Weights of a small transformer language model.
Size: 10 layers, width 320, 8 heads of 64, MLP 832 SwiGLU, vocabulary 4046, 17.2M parameters.
Architecture: LayerNorm before each block, untied embeddings, capped logits.
Training: a variant of SOAP for these matrices, 989M tokens, 3774 steps.
Each number is 500 + 40 x the weight over its row's rms, rounded and kept within 0 to 999. Layers, rows and columns count from 0. Numbers have three digits each. The size before them is the row's rms in percent of the matrix's.

# layer 3 attention output (transposed), 512x320, rms 0.126, rows 198-241, columns 0-159
117:519428472449495508500507567524506507475462488529459442429488538588472582529488531495547459527502510520472505506544513478455497502476486543439509417483556521529505486518507528554512511557481513496531472477469476508465488499575496527488493391416473515527453494577496557523455538567526503547565537547448537530528508528427551535498421561516439474511518518485514529452563533537498492475469509475465438497499397492460502509532569498450495447535535517574453475533547544511532464440475568
108:548480524464468526461534519540477549476503543517532499481446488464466506516544455525532525471461555426495463498484500581462493515499508478542446504475466455505546506467495539517465560441477572433516511455524542483505498486538508448456435485522439524462503450491506509512503447560535486503509507394503504470477536490482564493540434452473515554551615560492507474488554510537451504422536537496557482538442484580522528599528507522533546490568506497449532534412522494493495581515518492
112:469485484513542531496469514536483513499554562550510594529515616490476500506523501492540468454465474546493514554503464456539500447442555526483571441475522523465482469482477550488489531503524517463501464458509438463519495467555481523467429501518525576491462557531481483523547430461552468487557467459452474504512476570447503504451488539492499542555508518513511528448485535487521490453466503534479459518476519536531488486580504461554495466523436443490543440493572514449518585494534507
113:483492470538432488526496469501454454503522483515527498484503490508513528493498479513492474571513482525557476573495495468541531437481530472516480469446442532468468603450520518498472490400534490500527557501473522480529539558505587345561469508523512531527526503486454539486514512515491527604521486525465485445518507466479515533506467428493487458501538481508557458441507556531511455492496514580555418498500419576498544488486510522514489526572422598491500511549491501480555462449547480
117:556499462506560457475522504506576520504469405514431498507517502511532469513530469548539536550511554487466584489474479473515508508587573459514604594465596485453506461519472510545518519521525421575486464505511440525555486539429582459489479527469579463494473498527438476480490494485454558464571513512492464587460604469537483569503450497512459505501485564526516508442465510534526523463559457512470453494518546430444512538473569550508533489465516518541475507482480484542505538510518557
114:388467542514483498517525504522514450576564474458564557524501520503476465444491562503486464481505573556542494512552449498604543490488538507504429475455477523488445461512487497509482514532591453555500523428527447529534436499555448552442522549478442430485560508543567564497565550492429463471483561417507440484479480601492574488525445516501544520479433497512518479514527485495596474552472451513452551512498532532500479527470541435493511455505461513421573487527531538485472472443547487
109:529475509499557449499488484424535470456571510559491591513476462496516506425487490522503486512446480452484478521493461542537519471528540465415515520501471493452506462546452468521519518494503487554522436499514596533585523517498503519462520443563443434555492520533496454507512491411468439534525446486521550485497513466533437445538474529475451603498459584518492510539507563516558516492534439466553497407553584533471514491495427504540553527490493478510546500570484503508462557534518457
118:464510522529517485492441525511415485518559472544439464510457515480506500499463471423458492477473460539415473480465450555539490559481495495578457401600511524503467474563496535510555537501509579475510458439476568489505443541425476571518514516484563527522513502501486486505575544475560503499478547484534542563472526549469475519535431457467529466506485483522458531509495531461501466501549560479498528529529466414528477508450487510477452523561484517484549487495541500497497499533496504
113:498495501470541569592484539429477482537484438552522539452573454452486561516469516518577479479509526537483510539537450426497489481485549536494513511510487477578564504504455392459556439512538600526573499503495461518502538477510523476432561538485542534447470496439503435496491460487524497448519591543533513469508496557466490493557501542550533474405513460435536486522486555467584466499577485506502575495513467499487394441525542534516504484512515515532554471494459485497525548494530508
115:501521513557505527489513570504428582498502491540470460442523452513527510507539472450510520498476457515504501503456536453500476573505513488485491461484550480515429565528482468502515551514477544518528472550467554501460504568468546381525486457410512564532540459463526483456492535430436449508546509485535528498471494478505544458536576467450533441524474512542498402485479477456490492503435509473503523547522419535476596522442477539531425560495524532522491449492455493488497521493422428
116:479477547463506468553568442490529451495533441452497503464496479511506474458538507513431510527520478495507428496520468598425541565484490466452407558450490446577405498523479558526597516473534438536604467511520555493490478489551535553519521506508486463541459471459532484516525489536545549507503523471485552510486455477467455522569496514490461434485483513476474618557471519502483490519518485535530487485535504476513449496421447463507493529513561521465597518477526500491512402488558392
112:511526471547493417502499557490504531518516473489468533553519504482514506565498509467447472475531549478474565433524490547422475526544498531519539429572524485468515506571525521524484499421433485497541486535469578430469502442424492540445520447499523514525511494544505527506506584521483481563575479523507487500478496412465428519444435439519522466548494459493511497418529435485485583503565480545518613549479468494486525521467454545541484555462424571487478503476517529485545525520477460
112:470476477532535504528516497508523431497457439480521465473480485524521491478444455521526487488477490535524521570473484567507428584476439480496501494465445531467499507451497480454492503494525493513524517461523590470501552491523466417493553478558530512508557501444503487510479527511454501446543436534456469465536477483538437522552500491509498463519487455539531463510511553469517532518531473444593482499507477503520417423538480536538475585505495459480579491526513531465516552462450544
123:461447530532446524503471502496427585510525532481536502534572467507498518469537409523472536486529506594510505472533456483397477454447441497515502502538472485519557452562544514537468571446492508565475411528567488530495376541444495490442548507514566475442577481480490466591510489558572584526491484539468497462467451506534512516423477532501447549545569494514526428499542522458450492504580513518479482482498502496493492524493459572508453526527489524497520508539471449562522581538472461
115:457547509541544443507570483523558522477513474550503482558551498523424449446553500482527536535555502492506502487512502537582477471454514537526541470576497519484436541500467518528431525481504532531464517518514445507446421549434479446547449485517490470464516557426550611475485429520553607463474502527511493552540422510532553520441513495515547515484409508572483413514458505505559472531454518558508436529516522514517532502450505456479458478494468515486537467451518497497472567414479512
116:522510504477521578523524526568454478437499511570522499487497451514526470516431509506428517512483440516506542494522489503497468456461435462488481428499452523505423533543517497453470479451454530554507484502542537470531475534504512513551509409460425475521489508525503486532607503502519561485563473519462506503552456481534454518477457470462533515524466508467437507475507494510524487530488422492458528473487472519439522457493498514484489524510498485430555549514382504515478553585509449
123:513529492509536536504424475488491518475558428478515520452502483554472490516550507429517518493506553485447426482498456489491517442535456600494488469489484528446542509491429462524522487490462472500521453555477431463462571472481489532514478492516524467573476440423528484524524426479523425485419488463485499538475463459532493569448594484482501516466525542466546518463504440486493485519490548518407567538498541512485505473509498473535515499476466447485520499504442546528517556556418471
112:472533436520461517520536539500462535469476457503448492447545564536566485513514465462551417531449406528430507460442481559488533462506528476509478547480521549498487402488440465554568515467508515476506502472559489446571500526549447529549533513475491522426523384464508440499515501526531472599511545458492484431464501502539496512613476540501467494481590456524476483553484500543418465514479492451475471495430414546446548536499545474505543444468573496458516510507451512462535442493496494
114:488527460479611553537608440490401527509441483506541528554522509554523521515541465487502515498548512463455503444433530464504473491472588468462472425518481523461483516518474489469482526452469557488518530559529468489608507416543440469480502482484562498468607529535560499476491487431540436505505443508557488514504509492500536440484485497480503483583462519520557497459495473445474494501530480525520496513394465492508514495521486566527486506466512497421447492539516514496427556423531472
112:552387562488529527499454537492497531527553492478495503487479481479502459510483527539528510544508454523518479540444447493497589505566462517498583523477527535495529514516474492496506513526438478599490446491556497479456410509489518543446495528529481484472500518517446412550480535513554556433529483529464501490504583518470523475556537452527540512555482498504556418511507538468488487565503532460480546458470502477459414464551483438518575522508515504541560543513552534451527511509482633
115:507527499495509506555469424428482520409518477497511453494493536543516457484524540401470530532544500467512515541556532511560525485480456464534471452525495485480482510528546473514526545543516567560521470506509534517577485511437501351453483410558493533496470484499470511505511497475384495531492519529517458565514535461438414504458421515487531545475523548614539573516490498531441543525484418514550520513507555397518548477478469457472527500524505531477537487460575487537519477545452447
119:423478473552517461503571443488516534525531444520513515536511585466542475531450482537532466543465487532441478548478486544472421555525559479595561534524527437513494541518506468480508567556493497452497461515555472532480449478555441539552525485559580506482486528516460472464504523423534518546477468498570511442436525582418433476477572539464513558505454476476485499499468486464498473519521581422567497473526504501529492501475550514477405475501488486461483452506556437419528585504513530
117:503589522461552495573560468551460565525435521501529483525489496547503477460554524508540527465548495562491529439518514569471434518504524455506493492535418520522478472543446539515442384534535470552480513496489517542463461448525532565438529436501489472500533407481486506517512521492519542498494482499481486485482460455495589485506527510478548488503539474549510531540513524520512550579549437457430556510475402476493545520503512584477493554500549499471492462520509471533450507463461514
110:502431505463565509408497474572505580429481610548532502467493496608412524436590504535553523543525558502523536549464579502585468518458504508419474395469447448478520512574536522471449542498448527411468456521507519524532474488523507501513499516485513441556508475496487501521485519460505539545467451455474428436481519431426507546525489463511521507568470466473433521509560566500540467502533495469529504448451434549515508537508500524448560476467513514572538476545477475448492540510496556
120:491479558463483566521508494580507595557480531514530489533502489530491469512496538481535500530442540470475492416490501487494587522520505513498475530428484533518491364499541522491516594492517551424464529513494494500463479534538506567530561538478399506520528441537495493437549532554549424480568496451486526447464496497566545555442481477501493493542464480490432425502559528438395431506539534454495529549482469476447476488474453491535542523546483443534487492567446573533502439452467482
106:557489552546472525427477478475458483502534469488550566470369523457519487516484529558437468531562525479477512503493483557489496518567557485488514543482475492547424451534549503431495507572456512499587546539445509528483501532465561477515516468451450484507493481525485559473560521410536463572540529458485537536542474541504459443479537503500500525553443536512417522561463583449497498447520423490440476477429536509490488466460468483427477449461564550522474500517515503519495585597567479
106:486587498516443523509561515607556526507481565528532493528482569512570486512513543444587473474468439508500449485514582490442517461469472529507529492512479504396504514505494527608499510477503476433500437496505530421457445509552554557461453499585457521509525489492556526517538466484564496447503513467481524467507457575482491521489515494514463566520500475532512541491500487459523471467424484501527560542494444458541522499466452460463473539449569493519583500450500527474458570504477431
107:528470544514440499463446431453585423577489485479510504503482560404512479525518477487484506515466512503532546565531565511544475497583462493484448493502378539515481540536467505400518477494459491517473513461497511473490514558486509412508444408473471496524489535509489493485458497505490542479443512508480448494529498467472554510575474437441565527490546460431512550484572548516557502511538524511480522416485513480535481446492558471516516508490492496530521455471505432517528509471505508
112:548530401478486517532423514456486495420517487447538458428458585469525454586530471555445448513521522492435509469508477504500442462540457485434473488510495408562485538522521514534467484454496465492513554514491535483485488530544462560497485459569492490497514567474492560488471550437475430556415549553498558459533558558447510500537465528540594499482499394497485518445572466505485433461583538554484535466528517478514459535553473513454530505482496498524573524521487528481495499488481507
108:451544393518529420493476546496551556483524518516498492475495495535543557523477471482489524566440542547449483503509510505466507501549515506456483444470497528484523531458533463506506536486524572451456499477558599472519529527534489416517459567519525482484535550439452401486456534511497533532458593499531500492509554540564537523419473490548563534567524578490437506550469467538515486412523449472552554500543479517491551476517516526490502541544508516556423446531523542519549472499462472
114:479499501466540490494416431491486508468521480514522477558501541555467462515479486531488453533474497520507546421450483377491549493543546545548482533399481539482391438479515472615510556500476495460508581521402446501471541500514481519539472519481453526568545591489460526495516440550513480476483541522439538478505474499479451478465595559530512519557475474458516505498474523475518459577472466521438473509472478483547465475462513474473524428509472500511486478527529517445508496538548519
106:525611450535465443485471528537569519415460524495538484508543459571571512455510471573446569546483466487485559534404483519534431475528509492569555513519540439524440466522485473526478595522492456513481540529533542506527511484489561505498539499509482500585396519532419549442421520485507523495520476491563493531494571530551531464441530486362520541519464483506467554503489474556504490541516472549501459465484491510478501558461576473483489513537482527540450558528578555447547566580486520
104:610549488468475454472561536509516483523481492475486566472509436514499448532466477516596531476550512447552551488498502486474552445457499479485465536536430554584515514483488505469480512483491484516456555584539538453498433491422592456515431475539532460514489517575536588448464477489483485556558448514532549431470510522479493485484515457481463497444533513539563467468457490505531548551497448528516426482439493470520512567544478535477516488539502567440456468486494499467476522513560450
105:480539442429504495500510487481525431475467503530500473533539553504500531507524515485598512493506525498455541487457487503539445506500543519469543514495471481468467504535484522536497457486480533472455500471471486600520492504559541573562536484472447549497488505514546438485497442436572432567479507464484443451544421428510524582545497533534474474477502438575503478528459510519507546530517423499554521522475489575571500494448508547520493536462433547474480443529469502511501565508503480
115:451456518520463542538489468502454498546515509549506519477529399485478566509603504525465470539516447613543468546514519433491498573524480533466465503505505465593451484509498499505498453520528552531479528516492512544460488477479603454458437518503539458552496508464509474578402494462458512551548515541557575482500504499609498489543515435449449436509419544501499530486475510497538467464511426525501396467577529518413516518467535533544554560539508505473534446519397445490482477496459515
124:489507496450495567527496541453591454439519477549547521447505464548492526527512499485554508458469494535499521540573486484509502531500450541537561526510463495574536520458490451511496499511508483476521519541500474469512479461539469562489529491492513543456442505464461466424457419498529458521562433458548508474582548486518508573551454533494439407475616526470465448543408453469410570521495427486496549468526477507528443514454487523536409564542532491437446507566517472448499493538494490
112:414472554568542450456562460456516520495497503507426539509472440546528431469524529486502542483466512430500467476438528560553499508478494506445496454491467528542519508527461426456554523462523507536565505519480564466455544489545478535529493502496526471519419474494432496495504474496496498519512459460539444442437545543483431543521556426490515583451528561502484551526445558488480436466459513505489491438500522526493524471461550475515551487438530545499466461563460462516606485461485485
113:474507445434581499506479459474546465466549455463499512522500483627495516513448442471462526401499484514416511452557523579516431534502532483554525511519524517506480519474536466548492433522511549518438449536464523521443494482417450493490482596550493548476498452531517504520433470509471462472482492533490507490515542539527499513515557483509471513467540524541502466527524484526485491479495567515523481529434540551499558463456499475529565510533529493382542570408516460453545356497536455
119:541471528465489461471431512556512548458559524468466449510500570475501467560471518558541485529511465526518509462492515522436440486559528415553540463535431533428480482539475515506514488453505530494418444554577501464460484513494488500596535485546493600458548461547523567496477543488512547549483471515524542547546499520479528479542546558483451499524541508495454493506514514470502569550537478507543519468534453492433485496479503465554524544497475507518584479464469530535576474461575509
102:485486445575444441521496453475495479521501482497507539486415475550506489573471518476475502469417534516505487508494458533443500531527511470460518512529481434507427530491477494500496400470554534455476536477521562480485462481526438523516464498564428498448508473500475520587510519539499562536523540464507409477485525475541560563466413493452490552530471503513440469476494472471469551463506478509522434498530494478554529524482514502462439483569538521444483550414486498513551426526520422
126:552526466464467463477494501519541495523481469477467562521522545591475528557531504505562514539531503515495427521463479491500429521502521466450537517476520456502560524505466478533494518556563522477366443463536481522438573432431556520520493547493509476502478428499473555502491473433474512468511426546462552519489502475510473470527531491458516508450515528491460538546529529501498474509527543490423454450471571548576486474482556500489549416507467471564514491416545541484543501537629466
111:449543530490484506523529492490464526486510477467566518496528470567523483508565444454564545450526509525448606600465541544524491545451506551480489498495449473514566501537476495535456497602461519535513523508466482464494512460484594496445483435512415492467516477516430463511505462513503517559440517415524515451496559495482431532493507446440513473555441461537483483524535479477476533493495467454515515440562471572535402502482550471481486508535521505504492505498458462544565546565491502
112:513512403402531450482540485517557448560465475506478549471571539516498514496436504478581479498522476500491483515488530484469457484523528474546526482499486451490534566580541518482472520528508466510462479502475548549440498475470591496455475580496436479522450476558433545443502485526493472417543543546502551486444467499421483499526511423472515525484457454466500556589502465429484525461487525446540575490545518492487426487496484476529473458487498534514520517513550412435447542455459497
110:463557522432503493514475524432458500572554491461570567445494512526532479568502475478597571505491523484524507558530469533449513527520569510522529481534461518587440475457549443523473464511537503482434463462492494474489566531499534435371489490561501516448522528502466489523480475504495476502542583454527472453480443522497517491469409478449534473513524521465501513578493524469489440472520423581618501495462544553545443565552492554507475434533500529550483495464530564495559496513535522
# layer 3 attention value, 512x320, rms 0.104, rows 199-242, columns 0-159
095:524470560468475478487475546456521439473511504501522507523419538473496490502554534450474502516560538503529434503512529555518482508489520534481485516499607485439446502461549470588499444572499522467498537453501512502485514460475484483488542520445554558465523470569384587557499522582455517561530498487474476528539495469514515441521493585495559444506559526537490514500552450431470495459554564465467491465515455525592484568484548559546575464497481518501505461514441470555507535508473489
100:502488557507475510543504529528516499415467499522472531563517543496523502482510463541485475557485557513497521547443504517485560521408553522464442483509477563483475548528432521490586525563512474525518552530532504486514394460586480539558418525538526503491599486533408503590503435474530450453481495495533499507551482526410520536544479518488514455443517571523444417417498468526470468510472467458575550496495474504566501512522463441548515540588492501526487477483547520500585547476512505
099:531458499545428481504443419502464381507509542524533488541493490429509452464511502595498467480546497462575582517480475529505465527546491526507494577538477533454399484441571488485521534497514504470555573473530448511519509566498489543440571562480553528513450533549492493513514464504458511473482550483539438528527533533496511455524480505504487457595485503485514460451487515622532469483529527510411474478456450494513531535574503476490513463429542475580557449420471528405485531477477544
107:496477459506492509515459537518502513473460498512531477544539520499496514460422441517475560495500519605559432492509473466455516511469459433525467470446466431475486499570520578474464555390518517509523478556513554490510471461462493441564447517462487516432479587515437551486541548474517495470500503563487505522428510498493533503490494502464458554560458484464530435503455456490500372530490505505539586563501569487500494433452476533511446516483493459499508605542480523421434425503460583
105:506489502507549493536479463498501539522436520482514460493510483510546500433460517552500454503461551462419455512496472541552617491523453544465519550546479496469539460425513521439510502489528529551518557421542489482436476435527439523461483483520442440476510436482491440470484502535461522461524417441481464495496473484509487560438468546537405532497460533588521465471539543524521452534500471526504451487511474519470489503419505495472545481436504454496548483537435485531489424480472566
098:489530593523504446529477449552470549493515565478472525459493523451511514423474446486485460547447517470485577536532511568456497421497471457453541533455425490509510412562405484501471504525544466551504486510508665548497546570460507465437508507535478453486555462503525583501560489443472463496509494487543448483537530459481441505516486490473493533522494559509588491562542457519512498499530507542515466515478500496550511481563463524542497468497506462579510548556563432434469486531492497
107:506500539526494543456526527584490457447489534528514531545521500526469480568508535566522562497465502473468526461523452557492505523506527533444453597466523542480531478504449509463433447504579520400470500516406493515565505436465461533500471533528484468523503583504538570505477499442508458580492467488500543490510545506502514525472498490478487468484540499587461565448424568499474452433532496509571519517561554567486466519495459481534555511516465564451540494557512588413557504530513494
097:550510449484486534558597532494488440492472429496554431486550460513485535534477557534520489419432562495479520547510493490502455494538511389551482531460492501504501524551479559476470447564510577465494535502517429518532513490505511520512541482552450477594521500442546446528431433548529507531510460513516547491501476452490492501536458581571553435525487475496503522562533518551610484534465500517521503487482500508514538457557506503502457521561489496449509514481546450477505518556456472
102:538444520483437469461471443486473484533442565534458481503449480469496510543612473428532554497464473510498521510496556533468435536500498499467536518484432590503520537468505465547520532457489528513514429548463471581523562479478455520517471532417497533441471517525472533445447478494407429555520579436494521534465500449451483489503522535553458406467520546555484532465454477530461477508548439497524493533484575527476509545526567507509407569533565518533477451460500505442556490484492516
102:509535506506585501564510485549477468517551487441465451428551441541537439499495480487506490459493460435492521498521486565511618499578534461543478523471480536513483461498515510399515469427512506495534512450484542447557534421494549520444486502543446446511508548424548492452496489470502535555565480474484511467507531486439504448508562502507506450477551518450521556460519550508532544484422524488474496539460480460507474501467448472490502378532501559507510543550480446499470449459441489
102:440520513461509500564526504470508493455465530486507519557487441523519520500558558505450487509544544457510488432592446557479476544495472485545559562513500541536523517567509498549503531555494442519478493456453535464436530501501478551475449465478472440515443529459457502522518570482495503398524498520532490482430527507399507567448515459499497516527489491487469611447504480529439533388621518518567536443471453505483455444483468458486481546509515512489503511513560539411514464525487465
105:501532511484508497536481430488502465482459529524506532452528482511475564533512478581542532428543447442475524521484552470534516484520488509441503561482519507553549449489467414533524398575532485495561470480487485475578451531468463492551452466551543539558528516524458501550499557523515448491522544469466477536542569441487529463614484430533470477511506488526531463467487511564474482556522518482460440491495488498496540566582513478508429493516510498527566461494507534569554548531538453
110:577464457554510461524484486609534469545455506468488498600566515544503449410589496525500477509473546429450500552540520522519471483522533469492493481513490444526542538567491468459478516524450529478469587532485468565422483524521513515555526491526531488541544506436371499522518429489506457474558505478508562441524455560460496563442521518465509508511588552462459513525537489510472544513597485519499560516538485515457522510513487574502463516453462501514485487537515518534517457529544431
098:506461485489471466511456440559471499461471552494525439545515546468526484544449491549527498510435507523436464562484520487543535541463509618488452538539439569474479522511486547487455547425502434505488494510514493543502482513514461403560494537549502518477460458394444485468535494488549505509554549497448498486518544480542459512486546577443468536512414573468515541511484581466540472502542418513502470558506561488524512512437499480431533489503606452492483520508507490440540444506531482
107:554579517499504489564513487622499431524501482504458422535390538530568447460526488508473497481478500482385528468417518441548480494508505551450555470474395461528524495484490481531491576508539531497471518516497556466534452467460486508434567559520496471546475469492509467521516466508480565495517459545541461507499570519457446473457490455507458451456512548522514470521506516467507471557474465507599543477527464505463518485494575509558455566482531485515494503451552566553517469503546483
113:467497522480536492485514461505489451514538474473526486510568467501437523515570492498534448519415500476542459521504496502473530474503498541476557523453442477551437504455442447504449528517499519569447581510425454455543562575567561404496440507578449465500475482426455531534533536439498534486475490488546448482516452454464455544494528573448531456504566522449517544471499513499574497451428424476533584465436543578509490398472535466549456511509544465517478530477531495493584510516524587
098:488477523460469553467530531512472421503505513492474514497429532504539526469507473551528448533481542506549485571488489502483470479436572543497446427449555487551559503478508514606480495490469556365518431481493456544570565480508537467493495491471534527440501517551472472482421513444506443535533509500491509471494443499462491515493468549526443499531514426534526555499512532574535528494455518509539467528468528525489451476497521550507548546455470549504505517518455515450541532510483546
104:477405464429418488549452561484468496483469560491530562441488521480562469554517500488478528479571498592466511432396506568462485475458510568465527506500480538564526470479479440545585545454489523470450527497443437541558499557541512496490473476458489479542424526467483513489498494488522497444512492513522555504529448509494520542478487434490544512487485458488442498459566433598461476513578475509432505433412418477559465476518531544554491510501508511456537431540461518469541540463551549
096:541497491451504485456458582536505518610394369552555491521535515513435528542417493508502532473466496503496471546553498534482474549510505540485510498516491433479505490639526458557457520436447539530550565533470531492483500487498519477501472481485548469450507529536477481500528518495532529512475467516495436508510496496454478484500451480394479508544524581475459418489485585470512474541490559489546530554583458525498518493525542487542486493506463524542510523561550401507464520487469465
100:467516445525499518488485408438508466504518492469488494479528495524480507474553448424499530523464477528508496506541546564476472493507560520494547468503460505465523506524519524491479515475558588512493465552471537457560467439522484410525502485531529484419520502537533469410456441504496519501485452543454479460559479538497546505448456505473468496603510517484572566492474487543467469518498453488537476537498505451549544480460468501467520542555497550515494500478541534553457497559489528
113:496536458517477571431468537503525534455508539491532607517512427434536516537526501533541529487521484463479498474509452537516468475481561571546501558547508499497534513553509473571514435512528455576514511524497426540460492519476458500547460439451485475518430512511524456546517469494503514537426454517476589455517406488562528502512503523461422533464521520525525473426563511521467406499528499478414497499512507493550451476487508538532518438534519499550546523506496596465589493524531465
104:503559463478547487522500577554467499540452486495471443542488526517509496473530553417462506529464500537470445531463544497526504494427485506483491483482491513552492494520516501522497462514495503527450433469470527478431509456385531504509520487509544515503591399489512586496492499535519596505570501540460489489422490509549460542502487436472518509447543537490434505537561527473476529518472471512457467467546412428471535577544567560447432546540474519451448394510469542481472507469503502
104:448470506503481531418555445544552483498468566611466495549391498492456460500552518458476497537501626499427452529458508510490491495518475541516481479419452493516381509482487493530596541476462434541458472515452473583459535519513516470487498529492538483479564522482499567499541519566359520547470560519492535472539507558495475508433404434499520451443463537541518502466464504527420524464566514551451466509530470530554526512552585473554514410490482531568503475504481468497544556455521509
107:516446482398494426445447521529452436551446546497457455430586475458518506507517517542450519495388564490471549572542508515464593461463489508599488574503508523522477418510519472486528510449479422461541535502463471504488543490447490502516488546482431514470522512534519509481513469473479461456440501529493557468549452438494518514456471498536556479490524493496485462528468456515472530471508491512534516487494492473407503452546460512565512484440502489508486471534547499476529525558481508
099:508460480505569445526533454519554558513528429484499458492458506423511484478508509462547617495551532491530545422391508498484546508528536461519452536576452534453490511583536492498454517491469512483487534484441465452456475455422490580471491512478533473566518546437551507447492479507495484487551513526442500516502467497598474480394480466511539554454449515537540508543488440493539473479410491458533559519438494446485507599493515465567426468441489526398479462467492494453505479540501505
095:453466561564475541530487484545546450466501527509546550496513485470512494584489483503517536553482502538495498528611559479552516472486500569528511507431474573497510425436570483489512427513417464567483527498484531492481489463491467474479456520583430476536486430382419515559428395474484521507513581492486566450544516496500479600477545475472460525440464506546479512492479474471470484442583489457509535533526470508537526471511523506494457479509486499473522503488490447423568495511503478
100:513552566539523564463499530394556506472470521524504500530407453500490524521469468465513515518517473531450500450482503495459498476496467520484494510468460476539462631574542584474496490457541516515393560478617527459460465473485549505434561501575501542500539532515574530588572524503512522474424512497478445504532582552484464446501500484478542551539438518544507548497535544459523495457512620478516479398500496449450456494476555457509535446462501486530539482490473503440515485417520521
101:513497557559492504514453497448435492479512525549507447537468516526492534466495476499546555448456562476394451448534469538543580463547529427467594505496511471516554426497489465405474543526496584524559501467501534505481420511494498578480493521481462568543475492587476471545502522514505522453495492549453481507582515495467480495551528529541492457553548478498490546510460513485481491496408480533482538465550445496458362534469551458406411458520527516460486470535467516484459577479433543
097:461544518487543422474503545510525460549525523491485491469488488569518461503533447560491522425575566496526443516474563465456485431563509540526532471514506522528454480500513434498493460510526481431518499530528521549428579542484385532490561483472555492515506562479508401520533471555429513548448524537541593454536496516526592497493453459575533568535512535492490464549465395577580452498449498484492530520579466498481530519485451483431490554447484526537477538448439481502471524467502484
102:425466469434486527416497511528536486461414498485552542434505442485508487524432546511496505509433484504559544494527449488514475466467548548503581503506475541501423437470472487476527528518423455460431502480502439472525509524508432455533480513501448463532554496487537499531514460504463443534523530518438459496514490495492549502423565475538463566442496492550529563478467432591497543548518473529562472494460464485507478501479510462482521438522486609496430511513526529473506469544523570
094:477508448494523456457450507482519563502515558515449450506505494571455487428499497482470528581546491512476520422459481429503479567543494506385535492523497463547477409509523517492421492532590540554548450483486483493400484471486470486521423542450449465523483504537417539455520520556514525535490477573500481544517415587559508462463522442497438524458472498509474503499509429535469377567488498556507515573506487468509469545516512486456481444516507533480471548473538535499504512481550483
096:500475512516475525459470496523482483458552392533482501541489494479486456396462480516475493474594482473494482497487461491559465514417605474529504509495465492459514468561503463442464586546453393519537505489499514458489461507470502494501575525441508485500460500493507503407571477495615503477474589468548406476501597433532472532473481536435519417519472472499528565551517479452520573514472488477472461462470458485567511522506460499539527511520449429503504523436466490509536456444523465
101:505554469507476520528500445509477485480489605511550416569463567524552494517499434534520481532478534541392531526490479516517539533437531474490464491504477503518531540447535459472500502495475474457469488494523461516557519534494567507443530534512499615566515490451566426500535539409516435509531506464543533472532501489509547533504499441496510510487501489571517492460515512496483512446507488495473421504540512520468476518512543508518529545580559504513409473547495496389495493531493539
105:512587480564504492507462404498407499528463511536435450519545475447543443524505469498515485501455507474523472494529503540475534476509531472443524515468449505521543496503426499438508460465519504494505526486495480567503522538394546471548547484546522462420526513447500538517453509531441442463505494515483520570448524451469507489554461493534513450442471523490511514524468527549495458534520503504454477481445558531440547468493515426505439522451494481529416440453558433541534475521499488
113:541456466531462510497474511519438502493593549514489466492481505517437483470565511444529454481554466471508536531497452518508487542474530503527507567534492457541488488529535478521509494556539504476521439531632433500543456493482477512496537465440490496483477519523558453479542410514556381488470500446523506535601461524483462546562538471488477414440563499517536496458471541545516511523461570524507516493490512487543478501432501555527457523502493500549482460494458462595543495510449501
104:491534574451448493474513548562516458526506492497486520452559454481454455503504486442491491439426530518595471481457478510478467532467556464533509532550504490560426482518475464557491540484526458449511534511517564505534513518491521427509535537518525513456507518443512536496484520508485555544398406531512487558510489523550426446464460386498501513544510497523459469506534477485543401481446556483556472510552481448545473525410541544571577500515439517562507515517528507488511468520542525
100:510489518481519419500554454457516504513522551437573407528558431571458559457432476459469452460436466476492479556513515492557489557557496494445518520505518506518504599470449541476554474487503472454492512576543474523568497498531531482486496535464534496528457447522517521492509508450571482561512457528452497492477468514491509521501538464466524461484498484528409470451480506538490499461567507553437515481538553483487559453527480531453468520522454558465480495467463497470568543520565439
104:461536524486530526440503532437456591491465409451438470493486500552548504464467531466539480472488458559474486443610535436519474487568545554514425483474499470445516532530567511535510479482387502531520430506521523531483473485487568501480555547494476512526595539533466522577574482542516462534526510521437516505474562523472489478510523527457520542542445481496451500504468495485485453453518534513431448542514502499478466495589520499470496461502442535551527476497476558511613483500524538
091:455542526482499454548520464520448465532479471501474440464440503441533465450515457507530461437580482489546464491479515512493511468530535463527471472550544405447481533479524512495562381495589543475521451446433512497473483464481412613573511476520506539454531490532479527484457508525512508530545439475460494535520533530546491433496512493542537504520502527501561448466516519485565467492498463499459507504540459466538499522467519568455429623510558498513477494458498520516548500524494503
116:491410571495473449440477493490541560482563494548455537489487490529510532485415472508535496504468471444590430459455445472507483488548522456452551425430486528485474530485436496535490490494521449522568461495568471490504527610441542521503421492468473525546496436467510486444537535523507524622507526494539524473448501548481502522546434443486539483446484474491513470463532529524516525448464452520430484504471522616495516483539504513461441413572479470401478516529478580491541494554539487
102:478598485527457567541518503527498483520418556531489475472509484484419501531577520490492431442510600511482544512465494502494452473499511542502474533476550495516484507569513491523511502476494493513478435481536461517490485507445545509514506520543550511477520457511485536465513418534514563543495499473469497478526477568577543489432467465471486479457484542574479488451489503534472446536543387601593478430511488595487498552468523497474500496573495461469415436520433485585570448573496457
099:474573542464420467458472506507548501511496507528519621479493480472462532508478525537518458466506466479500455519455499567519465548525465526496497474437501474454619484539537516513492516489507429526435461453522473499529521481497493505544424537528478493505548440532505503483514444497490543493428511505508474524510502556551526592436490542493512523513437543559504483444486592494465523470505504489515482533514475437531525435532446483491467356550481494527538501501483456469435575490422528
101:501466511451476517528533569470521482453509479488543488502496451449517503503470508572476519474596530393514519507535477542509540522528514446512450501482536575506514451524475511558435483559477496457512437545504441477455496540488486475559468519529461444518500471539520478510551512586577457476529470413574459482495531459497515543494533528553490488519462612526495539497531447481508552513536449557567502410481446558515552512488485421511431493550462521395456469450444478419496477479520480
102:467524534535474490534547506530436537534485465470538574470518518410470522485462521537505504515524462443495544376438505464540476560440487563524476534572475505549556515515516549560466468533530506475485473496531428544525474460478500558474469479507474469548491550479512494512474549419499485497572512477475498524469482515509484539544545498520531580521469456504529416538554481519470436542487516445542482558505590548449458460541484544533489539490491544444519504561516492488466460584564560